Weights of a small transformer language model: 15 layers, 3152 steps.
Each number is 128 + 32 x the weight over its row's rms, rounded and kept within 0 to 255. Layers, rows and columns count from 0. Numbers have three digits each. The size before them is the row's rms in percent of the matrix's.

# layer 2 attention value, 384x384, rms 0.0709, rows 81-127, columns 0-63
113:105198112126132141154178153096202114134141201117114158139148122075184064104060102131140084130116123165113110160111095135132152110127142128168119092145133070134123172072164180135148079139088115
105:112068137136087110035141136119162201188135141137091120088220151112156121102144081166074116145156127145115132132187084072080085154126170175112134114141137109135127132161124141122165179145154132
117:153120113137136094074078115133150189124112094120109106182092139092128090128121103146144117091126173090114171126154135092143127133151066147152096113160114119094164152137166112099158145196117141
115:110106143111176135097114140145150095151112141128141070182177142105132140151109150059140156140051132111148054062144156119097100138132147132129129108082083117154127134076062081115078164097109140
113:110173088079153150157081157141138122171138173140148231120074167144112162124101125141120161101101139050151134102066116092204180102146159160148129138099177129108080043122164170082096121097189090
116:157122172131108077075154138140084097133143108124116114173080125105168131138125147157064113142142109126133188132091156146137111135126079145112105096110175137154131127180138160147072190095144095
112:101110119097139145147141126087155112153095163193101102174120104148145123143121129117140116150125154149102151154156176129113073164120140138116090122118119127125138147131091089131157075130121169
108:142161169137153089125078109131163125110118129142096155147147141177091089103198148150071103044089099117156121167133139118164178137115150184146152074110138103176118128126184195160101103137090159
118:098110131173119170156129088142103086145136128185115132143141137173171155142155098168113053119100143077130129126108111133161137115131195157123151116074113111178165183159142178096136114095168140
112:149110103187122124113103112125121184135084092130101107138107131136125109109121110132109121058169118114153102154126133063114147132126120137146077108149116149141166070140122062153160105161139083
110:149139132158115138210118064167119088144119169115112188145172192100124157135075141124169136132067067117160106156143122153107108097124091130106127089159097154161143161113182154159135186156150111
109:133130122083166166147140131134088092159124088111156157133139120116096134124108119150125199150130100146096130127107130112149116164073143097173073124091115097191127173144125118099130147102182125
105:130104190106207136126117149121136125153136112175150169143167108179127103147205156119132171150088106197117081162146154144113055137058137144167095103119149091112073148132113123143129106105151192
116:184109153102145117152129140135137137178140152073043169158103138105106119100141123157140164074128119123088135141085117146162181067155122117142154116134193095141085094107150136111102131098084115
107:064137163155113124152108170126092134114091171109088178141126178175159159110086185136088194114109064093135108092068119148138163149160203116140135149132089090122186134088106137147100117133098112
073:127132118087147136120077145144141097139121127102107171110100100104194164133048124164211120142123128090124132088167153101161115115072174118149094035152187116137157176151215086138111114105107113
083:146051148123182087199140205160127117136198110080170160096121149165128159110120119125149124117127124129070143129128093085141084146089124144164136116081152098172100123120092124164112089081190131
067:108094088086101157170068089113128170131087099126101189150107160062150107158129090123128158152119130169125079148133159082132128097130188147113164095152146095121113144145126138144163100126154079
077:115122089104159174135090154118108140137143153080168131127172165197117137160110087089143104119165141144122080136097038083207150166107120169070162108128138133143120144126128105159138164134153119
073:162125157176097106170178091169124131146144103169096138089154146153029119153173147120036054137111084119107163126106140158175171165176074099139139187104098125113137139133144157174085123169095137
074:021141124186104122049169145138116103135137151137098154100099068099124127083096149070111095093153100178163142122094167101086132088119131055123146106161154110074204128103123106124128132103100128
076:187115158085138128123134107170111112186140087123111178151159134176101083152176143123080112176107083103103248136143074131152131148110101147144112085157101120122130173138099158161120115135087167
082:141169127169140064183106077182116159112107047149191110131117137140153136190078087143071144165096139118072114130107123123144081148101140158108097179159097088141081158133148118089095157202104092
078:099149151096122186213101185131133175143171132114135169111131141158162161111054047109151139132092139101105046088128126169130093119113112098127087124128159157130100139149156098078112135102163047
072:109121119098144107101065119158163131172159168047115128138124151166093068114132118155171083169126132132111201097175106140132080102050112086110139118132156130121101171108128143084124146106112111
080:072119187178139127120145141112125108121132096163188112148078089125087142127096102104041136119152141173146118103101152138112145139099109126079123165123140152166116133085169150128062149155100123
076:139094117159109142149144095180184091182131123165158172140101094137186059140140145135143147078148074125120151146045205090156146117069147107153107155121141086122202124159144127139136136100085202
071:062126109119142150090114157107136119060132169115105181069062089107132156115076150108113094097141173124124113158149162112124080121095165169094154088115107135115126094089119117111095149107078113
071:130176161159156114169092147188134075120135111139142120170140118192110115161151098163080101121175133114152180120132146137110126135119163088077148150086066178155122124164107156083129172128159190
073:103110141178132150110163147090128127108079132160068127127099084100102109139078139090149098096136128124123144113123151106158143104155089128124148114124123094111159121087143096203135111096116136
072:083110179161150144157155108128132147178135102139113095107136108112103115127106115139157136114108121054107164122130118114079098184115067140124191207112173202151133086158152160096196163139133098
082:158120117104174127180134112103097164148132074146107106153180156125163089188167120173168128151091131156151151126059117096142140166138087159137142165077116110153141165157111151179189101134155162
085:122127131092120158170097185092130147111060110114140139099107075079193106152084143069097189143088158082126082091116162092123108115151137151150116121129104142129192095120178096138199104132133146
085:107142200128091129075154062114089092074125128146091124132148116101068131143136111150050070148129163139106170134123130152077127145164145123096112083164102116146093105167149137129139180165140136
072:134115124177093114115151104140101089098095120102135080142184201152151155180132113151090129117130145088111070157143112155107104116102108186155169149141065118144093107161099095141158105135188117
079:153156085116071144108147156131070151069119192067130134109201143135141146130106101085149137130156164103138079153153119139157116106190140186117109071123090124111060115134136090104146119087193091
067:077059079104098184083105135101129120126087101177159120120107073016149142116112196107081133114145131161133142084133086102098093138157164141151128095132139155079136101150141101114127144121058082
082:136133071124124108090061114227150104163125083127148130151153144184088177112145145193150154082156147116100114100153129089149117129029162126184102136151130138139145119124102130122117143123164133
067:156166101098116104113119147113149153088101156162101088180104125041145134094194163186076115147127158152104079090056131123094153132172168136152150141126116141158132144117126083128119099125163129
075:102158120109148071187059131176162116157070116074150123138097131155140115076098096087147137112124190129166066147068110099124096106099149093181175086089110171149144146120142146140141100142170095
072:127158120095170097165162127100127166163102095143095096129147132128164107152167164164117109162067099118120165138148120083114138144141099172150147150115095129139135172122113155135135094169136143
073:123154181076100127134069155109090134116127083093090131156142101174105157150061108095157143116130145088084127090168101123122085120134094102165117101133159117126138211127169118117158128122170034
074:147119145128113167132099103093152158080123167106109181133096167098178133140133171124092084131092114110086139110127128140189154128152081155088128130183125114126075112183162083123072102112146078
073:131165098176180142137135108142097097073105112170129117122168115110149095169099122141127126108156100105212206139065131133162157148115088156117114154098090133092167082173125139122138109203118165
082:107087113177097166135212098100090195076137165136135158141128130135101131108146136137056120105153126121110137148093061171147162121174130150117099162125153100171081111140139114099071121160113098
066:129133104137127071151085094152112157138086093140155116097131136138071121128133137131139069142108103050107100125121136139143099120078133159169162102081087123146141106146050140121167094129201077
079:139193172153152095147167142107122148057123085151098100112165190142122155162118096159134142181101149179107115118111128167109124166151109108135112174106086117126107130138181143067152136173116141
# layer 2 attention output (transposed), 384x384, rms 0.0656, rows 81-127, columns 0-63
117:120083135172086091090118148128148123138082178140151067086119155167108111117136185075172113116113151121087134076129154138123127057122082133152128160122121132113165096142063112082129150095167101
116:191087123117105157130061102116086202109117108078139105186143158164092137124130170115159176108094146101094140134212113110183120218134166088143109118203135162120034165110168092103156048154169132
123:139128115104089235152123136123123165142166163164186141216171084097204141106079087094096166090097140118186111136150123124108106123155135167145135071108146063115082128143113153189103159082103085
122:152165129169126146122099103069116159113161142101042115143117100155078114122091108149140146181091147157143148143063112146157139144196107138148146094081120110128081131114156127153136120104133155
115:128145178157122060186095147107173110136145164099143155094138138146079144126087142131113149126138094141149065149081106172110150152158135075162129106144087140108092174112132124192132099129106159
114:079100177088146165107109126167169080085150187117131135102150132124075109134155144127164110052143146183090074116073052131120113112188148149131144106062097128154117113148151115084136079137132105
114:117166152153112123081080194187164127104095085154140162160044137076109162185128083116095131109066177135158139096148142144123130113101148126142115134100113180136109130202163097128088156117047118
113:190129182108147156127125156181087120101138107137126130046104106145152140140098149115097132113151167080172123116114114109108126124120127204098124134115129145104098136143174120101102150141130123
124:157069169159137150115074115116077116089100116057094084130122153134085150128133110110145111109150136139177184125140122084122157161119156116145110193157153120107085181132101070114103181072116119
114:115149141092180153178118127083112114127072154114128121214117175131120124155126148186111166101138132123166122127181082117120119105179137160139113134198071128152083119096182097121133136105100137
119:166139147115097181118056124118098131096127186152139113083093117152119032100126139117090106190160120085082187110092186143109151110173096095123148141142148093069122112125097138185146114141156048
122:111071216167089074172097091105118192154126076095160116136166083179181157136182164102116126107121117168106086166094187064119152112201153137143094097109084145146121167062090116173106170106170132
117:124118128122080094160089123138162127047126130115186105126062196097122158129130105164110151227190104097119146091095211134115134127166127101148135122090113072145212141149102150124143164137142094
124:109096157102180069138096106126193095154139152147146080108105080116143172106141105149081137097141185120141141149112125116095080163165145118132142121138118164158134125121062116126158181157145151
112:155175136141083100040147119101119072165104087184130150147127095110131144125112154145067207135146150103072100158132110103109153108150154053114132147176059109115142151150088150148148109123157121
067:134099141158120067119106145132128095115177160097141156226129089151097147108099138070068140137165146150125112156126100127179107088133123128100079175128099080119143055056120126120086117089176140
077:082109113081152108116101141122082103116116184193130126128174094169084113067132104131180120123104064142147140115074139153111078149162149189061107097087152126095146145145119073084135107132157107
064:149146190107139063166151109176126102131157131199187121131155091137138091088138074122096099147148116136121096074114109101097122085122144097081161090138109106118154188126156098111119130128132126
088:130129163160136049152086108188071139097116151141150140089108077100182165164144128151187168118100088166092144136084163168079122115151178078131102138109142139136144135149103111090138074194122167
068:165124137097150173102121131104115137129109079073082146097072221116138104089086138126164139107084099120130117101116104077099151089114146132166141036198122122177120125148159088104130084091133095
075:191115147114098093098142117117197120125134153144155124138183121151098140126135117179092132144140165115127175197114085191119137155114098107101130137151070133160121145147120220151146160103165118
073:095154083128115158149152108151105192138146110183121140123094175115142183154155089122196116092107154126149161132113172145106171098189133172193073121120153085125103084137141107124131116117098111
079:083128080109175127149113216074092114169126165146182156133160148110051145066128107125226137063123117126123093121116135150164173114091123099127151089105201140128150176131145135096126171139147174
073:111134096113162097121092139117151133115096116094132185194187161065097084106127147124088120086162127138094145120136095087122110150106131172133179095126152122147178139076153124144093143111165109
071:088098132143154111154096144134088120143165102165146133125152107140118203168102118137194133157119154095148124107118138091115095144159138141147065165049142090157147125139090120109111110155116169
085:206208115105114172170098105161154134152131163162157106135177157144095159133117183119132134116093124111120125115124140120140134125166114184133133116151164116103162153106167132150118136179167102
075:162080067073150100035084123077119100129174155088074109162106137163103165128046083091115134151149159124151160114210110161146114135171116083115138124136103114151074142154138160127113145186158116
073:161064138208150098154144136128137131135121121151114089201147120180175104156188153116104071128143117113117151047111127095132099106205187118138083139155127128066119156159167115124203096125145116
065:068138109126077181137119172082115169167099152113120171120163121106097115074157115140097145120091138127108164077154134114154137127106104123169067095145109072120058141079077094122101062136082056
070:114185147165130074127149115193126161065136165137174143101106079168142155194171126155127108181104135115120112096118123161129133123105099133117109148166081132131071055129162106125153125162164099
066:124117134100142115122085131066144152169107100129122147150152128116134108076110114192110116141108159134163125065098163075170112096141096147146084100172087224135120155072122128159144161086158069
116:094124115104131110100146163178119120129107120134117160079064117170118147067112115111132123089098089085177089104163230126131077117125107119137116100115104112135063110143123076121122120103101109
099:125184091104120125099206107083112155144085151100138166137144153062147054085100124102123058150117095162064124098130119125137123119131155136097116158160122156084088161150112104176139123080121093
083:135204131121117133163211117143069147150123109123175167125157184077119185112137166206148151112097144123114114106169079099100179072128134167153163121130130163138158152135109098126166073123093113
068:088165116131127173138076188096100150176155149147114166162083096110088093104149124106109137092090135176116130094137118105130150126114089149140085165072085144094137116123136110086125165172119110
087:063128186246142119142140160141055133154109116146181168129117121083089129114151147173100163176117107205072122134087095121091160141121132109108123168108110128117171100141093105172125110142074177
065:161142154155099154118128146107152192150155154143090141130138132204152114107145110140162082131108119125110125115098156120113065104094139110146119097186167123117159129068161150110149188129204095
081:164090169176145150136065168068145124148114165099107137111106141149144173183119134125102167137133119136176176145160137140081159117170109158116134109047101139167136098156140170130127098147177115
066:140114167111138105102095090106129124084131147123092129106159171180155122131167112127097116208156074154089121158164113112163115072035139101097107161106152117097085146107143116062097112136172102
070:133097126090137182062152152145138143117125155147135131119188085138116142107172103099123103116120071134096115086186138139164139129091130226107099107134152062065130146194139100132134160131179117
064:150239127079117085122117198143112126107126144076117126148130157182182061132075041105119111121115143129081075094172113179148159118122131122110121087175161121107060106087095135129073135120092097
067:091141090175148117136187151149101166113121133125153200076113146093114106128119092156160152141102104134152144151135135136130094148108105168111131145169108111099139081131141077129141096122099176
070:138102140141132127091114164146106116133140120132138101159081050082142180187140152173177112153118106156180077166103175094114106170102103086135161200116164158154112154060143126146157183111135181
072:142065105129095177094118089093159118163202127089165130135102102169146124117160176123140119110131102096150146127155153168093051128144095107116121140150094136154035122126156177143109171078209138
087:143157175134222139167099137114084149182145114141104148169082143125108159166080144112163183094122126104137085097163149112111097090053158151129127160131147163108159143185147134098146104192139176
058:112109179148137200071159159080137106144107133077065094162145109156093097082162129180142130150191140054220110046105080136077101127092090118129086113114095135124126112147153156122100127069080099
078:082084143052129152187074156078130124150101122166178120107111110076112151070132124143146105098073108138091153158124124121153115090120159177126110151194174153131167113179122110150109151160076133
# layer 2 attention query, 384x384, rms 0.0942, rows 96-155, columns 0-63
078:124157152091123153098125162093090118112151151108111125144100093156131095090139137123132107108122132145196120137059129116148096116097150102136216176106158142159150146179120087161099119138111073
081:200143120156155102131127086119122118138132108135129124109188113115162120141102116168109150131156124142118190137128126112103069125187117080139041097131118147118091124084191163145119109172137155
093:061142171090126132154119136214179101110122152074089092128078117155105139132175144094165099101093150137127096094090103182153168139117190143142208135108122106094136096159119096087164189053122074
088:081078141151118138115110122157127096109119123060079139098070150178105119109170139144136105133034121076142135075140138150134136133135130153120161153066174137162148099163073117102159142058091100
073:198098162082124117137072131156076119163101130100094136122101161104138126132104131128113129169129125171116130076144112137159101066156149120189011148119138096116107092123122096150169167139135068
082:195115119100150073152079171096077099136151147138146108138199177085194152135123100158150111135106138176106161096175080148090089101190111129136055149158093097137137106128117108137136126176155104
088:073156125149107143122097140103145098124113116111133140130070072109155103075143127073108152115098144061181136141112150071169177142091100155111155148123178140137117147125132147115130109061083131
112:103167056146103173133095136117141102124106098126171093120036051124135094088122172087075138122155164076141135125120205091158166153128091186114140115117168159130120138089096115159204161083099160
085:043142105098115094099131132087146134102141125160129108083062121196086101098130142051121137153162114067170094126101164194146162153067143132130192102088161126097085156101100111132186162090125136
098:086147117121160061111114164082105079149174181153121119097089122165124121093136138100123125124143075107224090105123111161100144138069107120108169086109185127109083142065085109139191160136129107
075:148124106181173151140118082123115129141119095142199100118114128041149104152121131158102115106127092150145124103126156060074171115129142184108193117147126149073176142041072087212165158216145125
074:137132144169150112130123134110067035151126166132116090150093117065126096131107110123109121111122083127135144124111137101113166116138126173111162079175153107072124111054046104178190148153139138
086:131108086127156121129116137124126140151163135135175096133167156183119147140119123177127111181159120138131068133141083112126118140121130126139116161141126131153088139072084106142149132214182107
079:136138180064102120074130186159149102132155109060147137139173152164188160036137109118197111136104138167151106119152094178174125119101158072139087139140157122126067152155162130048154092114129099
083:134121138110121135108179085103175219142133101154174152127159109183073138154163146144088141166122126112150102148086129149134135181135120131134145129075081141112122128122145115103121181116125166
091:113102174107079166135154094144154116133091158092178146126122107086076130184127139149130108149170132111083180150103122109136133128196129155182137120116114095065183087135099100104147141127200170
094:119131147139118085174133138211176155141116160121123117082083121115142170165124130118189137153102157079147083113135118193170082128077142166138146141060141085102133132167076130102100121031172084
084:137121135130172228098142119111090109147155107166149143127155121154106095113128145120051063121151062122077117122074103121165168154200066083112113072109123169127119094076136146146109127192112154
087:154105147113070126088107103162165119177106131097153133120161132091152170182077132147086133172118154166155157150194101130132091067110151131135089129125116094088101116156144106131140170142147096
087:185125139074101105135103163159096096117151144129134089153113143129156145162118125123132132166141163173124106058158114152130091076171153158165069121176082077081109134115105088154130153152167079
090:201119124090146081134157122101084121125168141160135102136167174151143127162152123117136099160179120161107140116113138175121107131171151080143103123189067107089119141087107083161096182163166147
094:167144090102144081170126158086135141100105116142130050119085149170132131117144144110119111142193148125115147103060180189125100136165105101168136166128136103086144093105088078148109143118150126
065:216128158146156155156125135167118133161101100082136169148140090091167152135079096175076169129106120136138129145184092077119104112128132128148076153115103130153105112119153120120124141162092120
074:194087153198140115166143102133120160151128103126173158167167122036152150157139148169094113109130103130145116147149076056119119116145125151148121125131071113097161118081118096146110120186128149
075:160097117208140138150130093094131093156098094133133125133104106047151139129104151136091112116101126110157137145135142059095142087152070175116130109171123144104136111062072120180175141174124178
068:181130101189165113152119139076101034151119139110102126123129113080171143076106150134082116126125076123184121131186103078081139082097087147117124102175138140128075129027098080175138142174127169
093:107091134173141159132159069146125125134093139128214128139144144090117124148166134214145104125141091114105110122086104089115138157166127124133166140116099140116219112106092083132132134169134184
077:139116125183201126138111130133103075133119141093143111124101142031169122101109130138163093097097079154171114113150111023105153064122126143108158135170129137127151110072101083171104088194140133
079:111089125120162115092122157135152216097118067134146113124085125127172103094163144141161124152080155119161098119147151073155123085044153124163136092147077113108067063133168104102116122158078142
084:139171125113120084148095118132062119172101133150074117101139096101109129143124143111132115118117160146076169103188159150099134118157089161116109059115182151124106184125119183138166113096141083
072:106102118130172113137154173079103120088120142169118147152123128171110117084120119133118107141114063073128018155143114146117095150119116057138163104082121145135100145144173107120091122117117215
080:123126125169186107167166112087086085135169173102120123110134149097147129139147116149165106097130062149117095130126072092069126119141132126091177151174118138127210174092075074150092119177185122
113:118135163135162063158115111104082097144115088114108146184120151149181122110128145124087137142126087155111106162133070078135146114132131138134141191132153107098114145106121146168125147089107085
102:096117148063137136160172118152089081153081074150081090145153117122148164097141137121080116182115051114092080161103092140133164130153155140085188164123149103082134165138149148137145168087118131
084:096130145148135116116143095141073111142146101114079107162124169123181098173123186149113100166096136150099129155103093157157117102162138145149099143114154148178121130146103135122138175072111140
080:169066122130094132190156120133108136109149183148092112191065150086090099146154060068100182110138170109105092163132118106097153143118174163135119152173072059064141153109163098148122091164154144
099:108147113132135153125151127125165170090128156102147110095139136167079094139117105151104167060135128154149094094151198140117118071106076175201102103110114182106117163155090175090098138144125092
102:195117084119105066158113137087151137107126092142130136103094071139133127151138122128197166156197118145137145094152109148150114099110128130115109061091131120152111112121161135080131097150111136
090:099103143142116158108109070145135102104145119151134137087130101044105146131166081113131175143176138094106125126131141193113140160144111117168182077160130110163158123078070081111159051093129042
087:116127098142140147121149083142138162124153075118172116123081123168124108099130152152129145120146164130127164106127107175129125132073098142154085102152104142154096149114151083102146132199139113
083:136179113165131167130140125172121150119124116110171166097092138112149073145133165146161103184129128159108161116135099120109097096100098079117062133185083180160076115101153129096162130166140092
112:101138082099086154119101104157145106148078103113082134115137143080115108134174091125136136145163124136150062108095139059061159135088139099099153077136123177085105121140160174112071134160203143
105:162099122104135108088200148133131136175154151089163087142120092166095122181092110140124132099114092163134125116132166154172139177106128161159150161109103097156164117105123116128122145083097121
109:114113130136148105148139113159161137083124171162136090154125152131115122098047110141146171083119121123144126113131174091082102117103128134109172151107122151169161151135077078167152120146133140
116:088123175162116141163177137158169090145109157137139110092194138125126191171127082105085105130090074152163139109146173147128102147131126103221115123157153134138153108106053086129174097066115106
104:100187145123109136128072099121132154181155145161192219131122107153126135156202142151142087130221151209135127155082063144119166136144067114150091131119136137144080111108167139131158115120136141
102:084132148075109101096045121085129146151128119089173199118133191143136143087141108176134144122167130157132118194097102120135153137135133118082070198164072101130067118174140145148179104112130112
110:097122136167136112166150114143066119081142111033101150090131199084131092102138199111098137132110135119085110095145175100137088156114129097095135130155144141076168148126135168095141144152111104
095:106126137149140083130108138112171142080171224108188156103117160161186097200140137185124126076147145174140190123188142130118099098078114138150101121153107162205098173116109127132149126174143137
080:099157177157212103116091143114120115187185127111125167094101169136224094139117134128088102115125146169148142122146128108132150107129173121163118147110142110154141142146119151131151160082087104
095:133150105192121126114123133125172163096133136121218163082121128145143110168163122142168122085151207148173144111132146129104111093053127110213084079130127141150116093138088113123127098156125165
091:119121150073128082139138141086088102158097138152098131156143149130137174094110142111086111181058073118084098173125111138153164175174171164108178163125142113101131165122134113161153152076111122
090:114122118172115165110096120129211171088167114113185183122090138120124071187165172137155142071148170115182182086135153146148119121085126094170080100130092130165130130130134115098119128194130130
102:147073146128127132132148143151096056149122113154116112111157098135106154106153137154094051159127062098125089139092045147154157125147099134132153134134139069086153128094146139113145103051119119
092:163068137114128066157145147144099058168124103184084087121161085114126173120131136123134099187096092110079099136134119133154147171173165147086178127081164078151152182100109114127184107072121101
110:179158050107122100164116107150125109144125105124107167202107074058123113146144138125087147151154110140098106118130068107168165150160132156136120142109146142129148162105115091126210045139131089
098:142097077152142134171171136226176106146108081119132098151141086098143105189119100159130157110140119136164119079162085208177140142113106151156110075118125114201130143082137093080182082133160042
122:081108149124157139220108137102131109093104134226130112142089093144142118175136140130099129093150129172122106119105002143121173130152183146106094198169141117118134143120085143126133127183166148
106:161189121106152176098063179137090102130146180149171165128134133144125127088127146135123094139128092165131162131146146174128102109160096155155083138119136116107117088084103144205115097078095138
106:119131130123138125144149136176066104149125091099128131070166124111156131129132143149126112169144093135101118126129090099128122146124130066137139083153122091154160158057098094159168142153145138
# layer 2 attention key, 384x384, rms 0.0929, rows 96-155, columns 0-63
078:105116155143119151095070146139212108154135068075153148114155127128137118135158117081166137111112159112151131142079126117112123109128108170107105123086159138122128109163127144065119121112186126
080:133087092174113160132089162084180074133146176082174138097168172135120122195195126107078127146113131077073137126109113110108112135136117150141132144122183126126093131106084075151115140135185115
079:154147103128229135133138099132107141121172121195132138181114101126125176085130154177090140072154115167144116133144094158159149124189147136135097167159145138158157151124155189147139122144068118
082:140177072143134105128193118174122139091134156169086114146135119175104147075119138123140132085169119123132116141135120172195117131148203145130135148188138111141115161118131095158103131131111139
076:153143112118056168095115193098110164109081140141120121088161120158093140164124121096116064169129127095103174123155081134130066150156087151147110148076126055116103098153076135180207158121106057
081:149114138141154175065144115113135091126125167081110139075134196099128116211160150095148107170104146148101103153033043169117146139104103141125142120074093130143114083163078115115144141095171113
064:119144130112127166144087174105122181088073114165089113145139108173086167108126137132088081150154160152074096122165103159140070105199169128123098138108134127132117153116157164139109139160101101
072:080121166146119141179151171162134180080049134130037132172103122135087131127097120099126115104096151155089106123122113098150089064152181147078090159127115124089132169143192140085127150171121104
068:087138139105156078180129123131096144141088074176126113165128053083106137061138098153125158113084102144105148100179200084119094136167160091102099073158126183119173201089194138130127153172110136
067:100109136131137090164152107124080116133106107135139131175123078075148137056158124195136144108060119139094135101175195096151090141186120123085091097147143172077184182112203156177145101143073144
076:125125136151072122114182077148120123130176137104105119141097126198153149172127152194148105122132159123121149120122179165162154139137120133096135179108150096066100124172127161111121148128123158
075:150103114154121150139138068113085098128152162110117144131133158126150151135175153153151101090154134109120148114145123161163161132154132163103076178132135080089118104154134137137138114100070105
092:110124133149116154170151129164166139175124098092126150130151080152096070129143128146150149188081132145087154053085148172124100156083170126117124068094108168055232177096111152152147178135141162
080:078131118100175093135139124116129182136156103090143130083167093138107113156100099058132121185145136106120097137120120157161115106072147167119136150088077100158123106104113112085142149103149154
084:108179130133143109156129168123137161114107019131147106155146062136155097088064107121087157162100092092152111067115116078095095163113150102176143115129093129143103150122105107139167160151145161
090:050146116145082140149124145119166149086083118107130123182060116146110071154103131150099127161100140119158185112106147115134105100109120131096129109146063135119101095160096097132157128087104180
088:145131177126220120145188112170072104105170149182065122148099124147114141127070135160131130108151153172105110163132118133134156132084155093166143137136084143179174141121156198133088123157105151
076:091128125090077095086100154153167125202099085089154135128121125114138088163117120135182131145064125105134130166074116095094156115102078114151118098101114095150097108160129100081151102101163114
087:164164068122118151126082148054174187134113163103137113114136075128143120156185143133094128083172144075096146119119109174116093110163144164156140122114125070154136121181095093129159135087119111
078:130151134111099149088107195087129127134124143141143095046138097129087115173134176125152081143098157092072170122133135116082113126115095143162132112061138096143113125160113167153135198099115065
072:100104164096100130120065114074147114182119140080160144104094158035187134164127118131137143207082138132159117075102108110094148100049088118136144112097136132134152039153126137093158143126125105
097:158075130087168122151130083140150099156206160137111184152125136065204142117150117135153110081104121125193127129187116115138180071069140101104137144154122161153172138120178131075094042114114103
076:178119116120112171050159103116123157125066154096103116093141175175084125152144109095132108115173158093077102148070038158169078141177127172137072189101111054119081088175088167133174183064120112
086:181146112148053132078162115136133128126089098073133140129104134211124143152073129130118140150186151072161155109103127149167139201134107146182108170073105069117119107185097133104156221089134163
081:149128152156031160133193140133119117108118128061111138115076162182126136176096196142156102138150183097146136121091126160166111150146116119157102121076134114104081118181119175168144159108138149
089:152081126123070136109102119109115100178118150046134153136124152126135136147170135102180119124124153086132133112111133171144146121117089160112149131028174104110137104137129173134109099108143109
082:086170135137132159131110092107119201156088117101160153161089132197131058096138106129095165181100155139154167096107194141108141201153137197161126106135072153106092112178060086085162167108160145
073:144120111154100160072167068093085116156178190103117154106145174145159159156150126150171073123173163137126131138127136179159176119159107167088123165102179096128105098168114173142081131125125130
085:159148129157105136107186143149113137119143127066138167108076120190112155122092115112126105178152179111101112132100083118140141117107163126152121135108108149121127142133137159155075204126138150
082:132104158086145125133121141143157070135129155133102158155145133085111180090171171157126137091144108170062119121165102137115165091102131104067093213168176062139192111142185111105088095149126095
076:114119163117107094139095125139086178139056069118143142130122105113135130116146089166141110100066150170098159146101140103141095135197176121155092107146137144159180164147193177144126154173124075
081:108127136104153142127062070086097126175132175135152075120131148106143125100229138176146082113119140177129137136168201160094142148176115113102136092151165170118137137121143178144134093160109116
104:111136166073095120180153124168131129131088160169102143154154098142107136041135084143163107110077161149169122175104123174132106108211151166117078164113139146044130110116174121131054145154157163
092:122127163120123118133161157143149148109113147139119058152146110097083119068106047146189110114090151150125161202130117143147081094167107155132069142116121157071116151125151113140077115169129182
082:148133130125201121138121136123158103139136100162131163166079150140072160107133111100111191080151146095127123116098118098163157140127117074110091126086136129062128094105132141165145111158127163
089:109135192074060122163155124134094074160128119134105137116232134101172153084120122166159145121116120183142155133160092139123125106094135129095108136117186108102106119112178169173137069075141118
112:118122121115179099087133209182108177133104159141165165124142080075098137132152140172126126190158171043203178158143077000144107162104157106088171172070092073113103138147077164113074132162140154
093:105122096196162165047095123124155021132106153101135153126178111166177169163091151102116112117162087156185117094113136142156132143117157133162166152146108131119144093129192171108099151114135061
078:186147132103097137132189139131123110115173072161155167126140172151199095120109109134082125127142148150142145074099132195082135112127157159115104131066132095154143093172209137100156176051121077
074:170090123135086156158146093131118124098127081091139116176141140135139077166093141082141093140112127140116145111112155174115155098113152123197206118081156139212113120145149138034122153130113072
092:137125112136130110079125082108124093084125098099144125089122165144150066198099148104145127146139103094112107093127115131120135142130140139141182092188076097229137111117142162097131136129127046
120:098125162166138104099120170108146161104138140159085144119162116142125113109179126197179132142079147139153148114161061143067119164105137135117130192152147131129112095117087167144162126108109186
120:161169179137122188127091162192087234098071103194089057152164091108081168101106144149157151123119169137104117171110123087162137136140129119113177127116135162043119153103159155136058132171143121
112:146116085119110118152140153124131105161162119090143103052082076140123144142118140106079101191165116056117116170101197139163063120162121106079098117137095107151109149129081120080112128111131163
114:143099131104142187121150161158118205155152148102103129105111114123111085138116133171112122114127117104108115145074162129127101149181161165160177072111147160106102151172145104148144094090165072
102:129145076108113118106102121098141133114148098064170109121164146070113098183116084189127151107080117160107175072144178131134154089065117111157106083127137148112160125137147132138159114145153108
102:178167114094131134136115162163130086125078151125222118090140119119130160192133111122131145154145123110132141063232155135045129142083132115083106088091130106140158115125169091151110143115105129
112:153126212099106145068131100128150114152024103220109125165139176151173093166126114123179132120154171124150106153105095139098126175119117150109097162125125169089132159212122126100144106152115137
096:145088130152169087166126134117139122121152059149123106214096135093105118127128134089106154137108148101096126109084117090152135127126142099127146152134153128081156114144118057125089194128164193
084:152122081082127131182143148164143124116171097141150085197106081124091111085129152115132193124099174077090101076092119107165138164129166103127093120137166127107178126133093070151151152141146212
085:120116103145129139088101088121134138116145092106134157073129146114139095189142158127092130150156083122105117126157144128052134120101106148113189087150140118179130137118138173116200135104141026
078:112142134106144123154158161133140133151131148137136097183116089126093165066110114139141156088132181127134145187089122145182110131141108119123048158108134169047138142110114109119083148176129213
076:117113122156104119134126118110143155142105094109128155078139154140170086147188119138153114146135060098117120096176141136109119109113117165111190064156147112217110100130136171093139119039140058
105:139118118112153151149096161138090123084139133149136144140130052111081129090134051161128178095134202105151166127075112150141123079134121141168144122061104092096128163138122128125136157137160131
091:135148113128159185125148139160130129110169166144130129185147080128096146067103097146112172132118198109135092131067129144176132125107132146130082159080102130028147142108133116124094168160147179
110:105104203145111147081178084168164108115115110127154076113079070159142168094069075123083166100144199148129089129118156144112135135096126072131105165101059129096081081121162144149124173106130095
069:132098115145114148165148109161108144159156133135112129096089096164156104119126112137134110158221081089119111087124146153106110112081187114125158131122121102138111073146129166093097177086114041
106:091155122144094115138111071121095094177146092061145182095065109120110123098144126146091154149143053112127106109177183129112105085115099089167067081181085150111165056140064079146137188079138164
071:106099099119138085161093049130106102138150171069133111066142112074131138140138135185182147119125104114123141109107128098136113105175134142133173065129098145144131146093133158171117076151147138
110:158110155132136181139089111160137173137129113148104130137123135162109029163123115141144122105092091175130068089100141220113137141134138166125090122237128195152106140142090172092106139165143099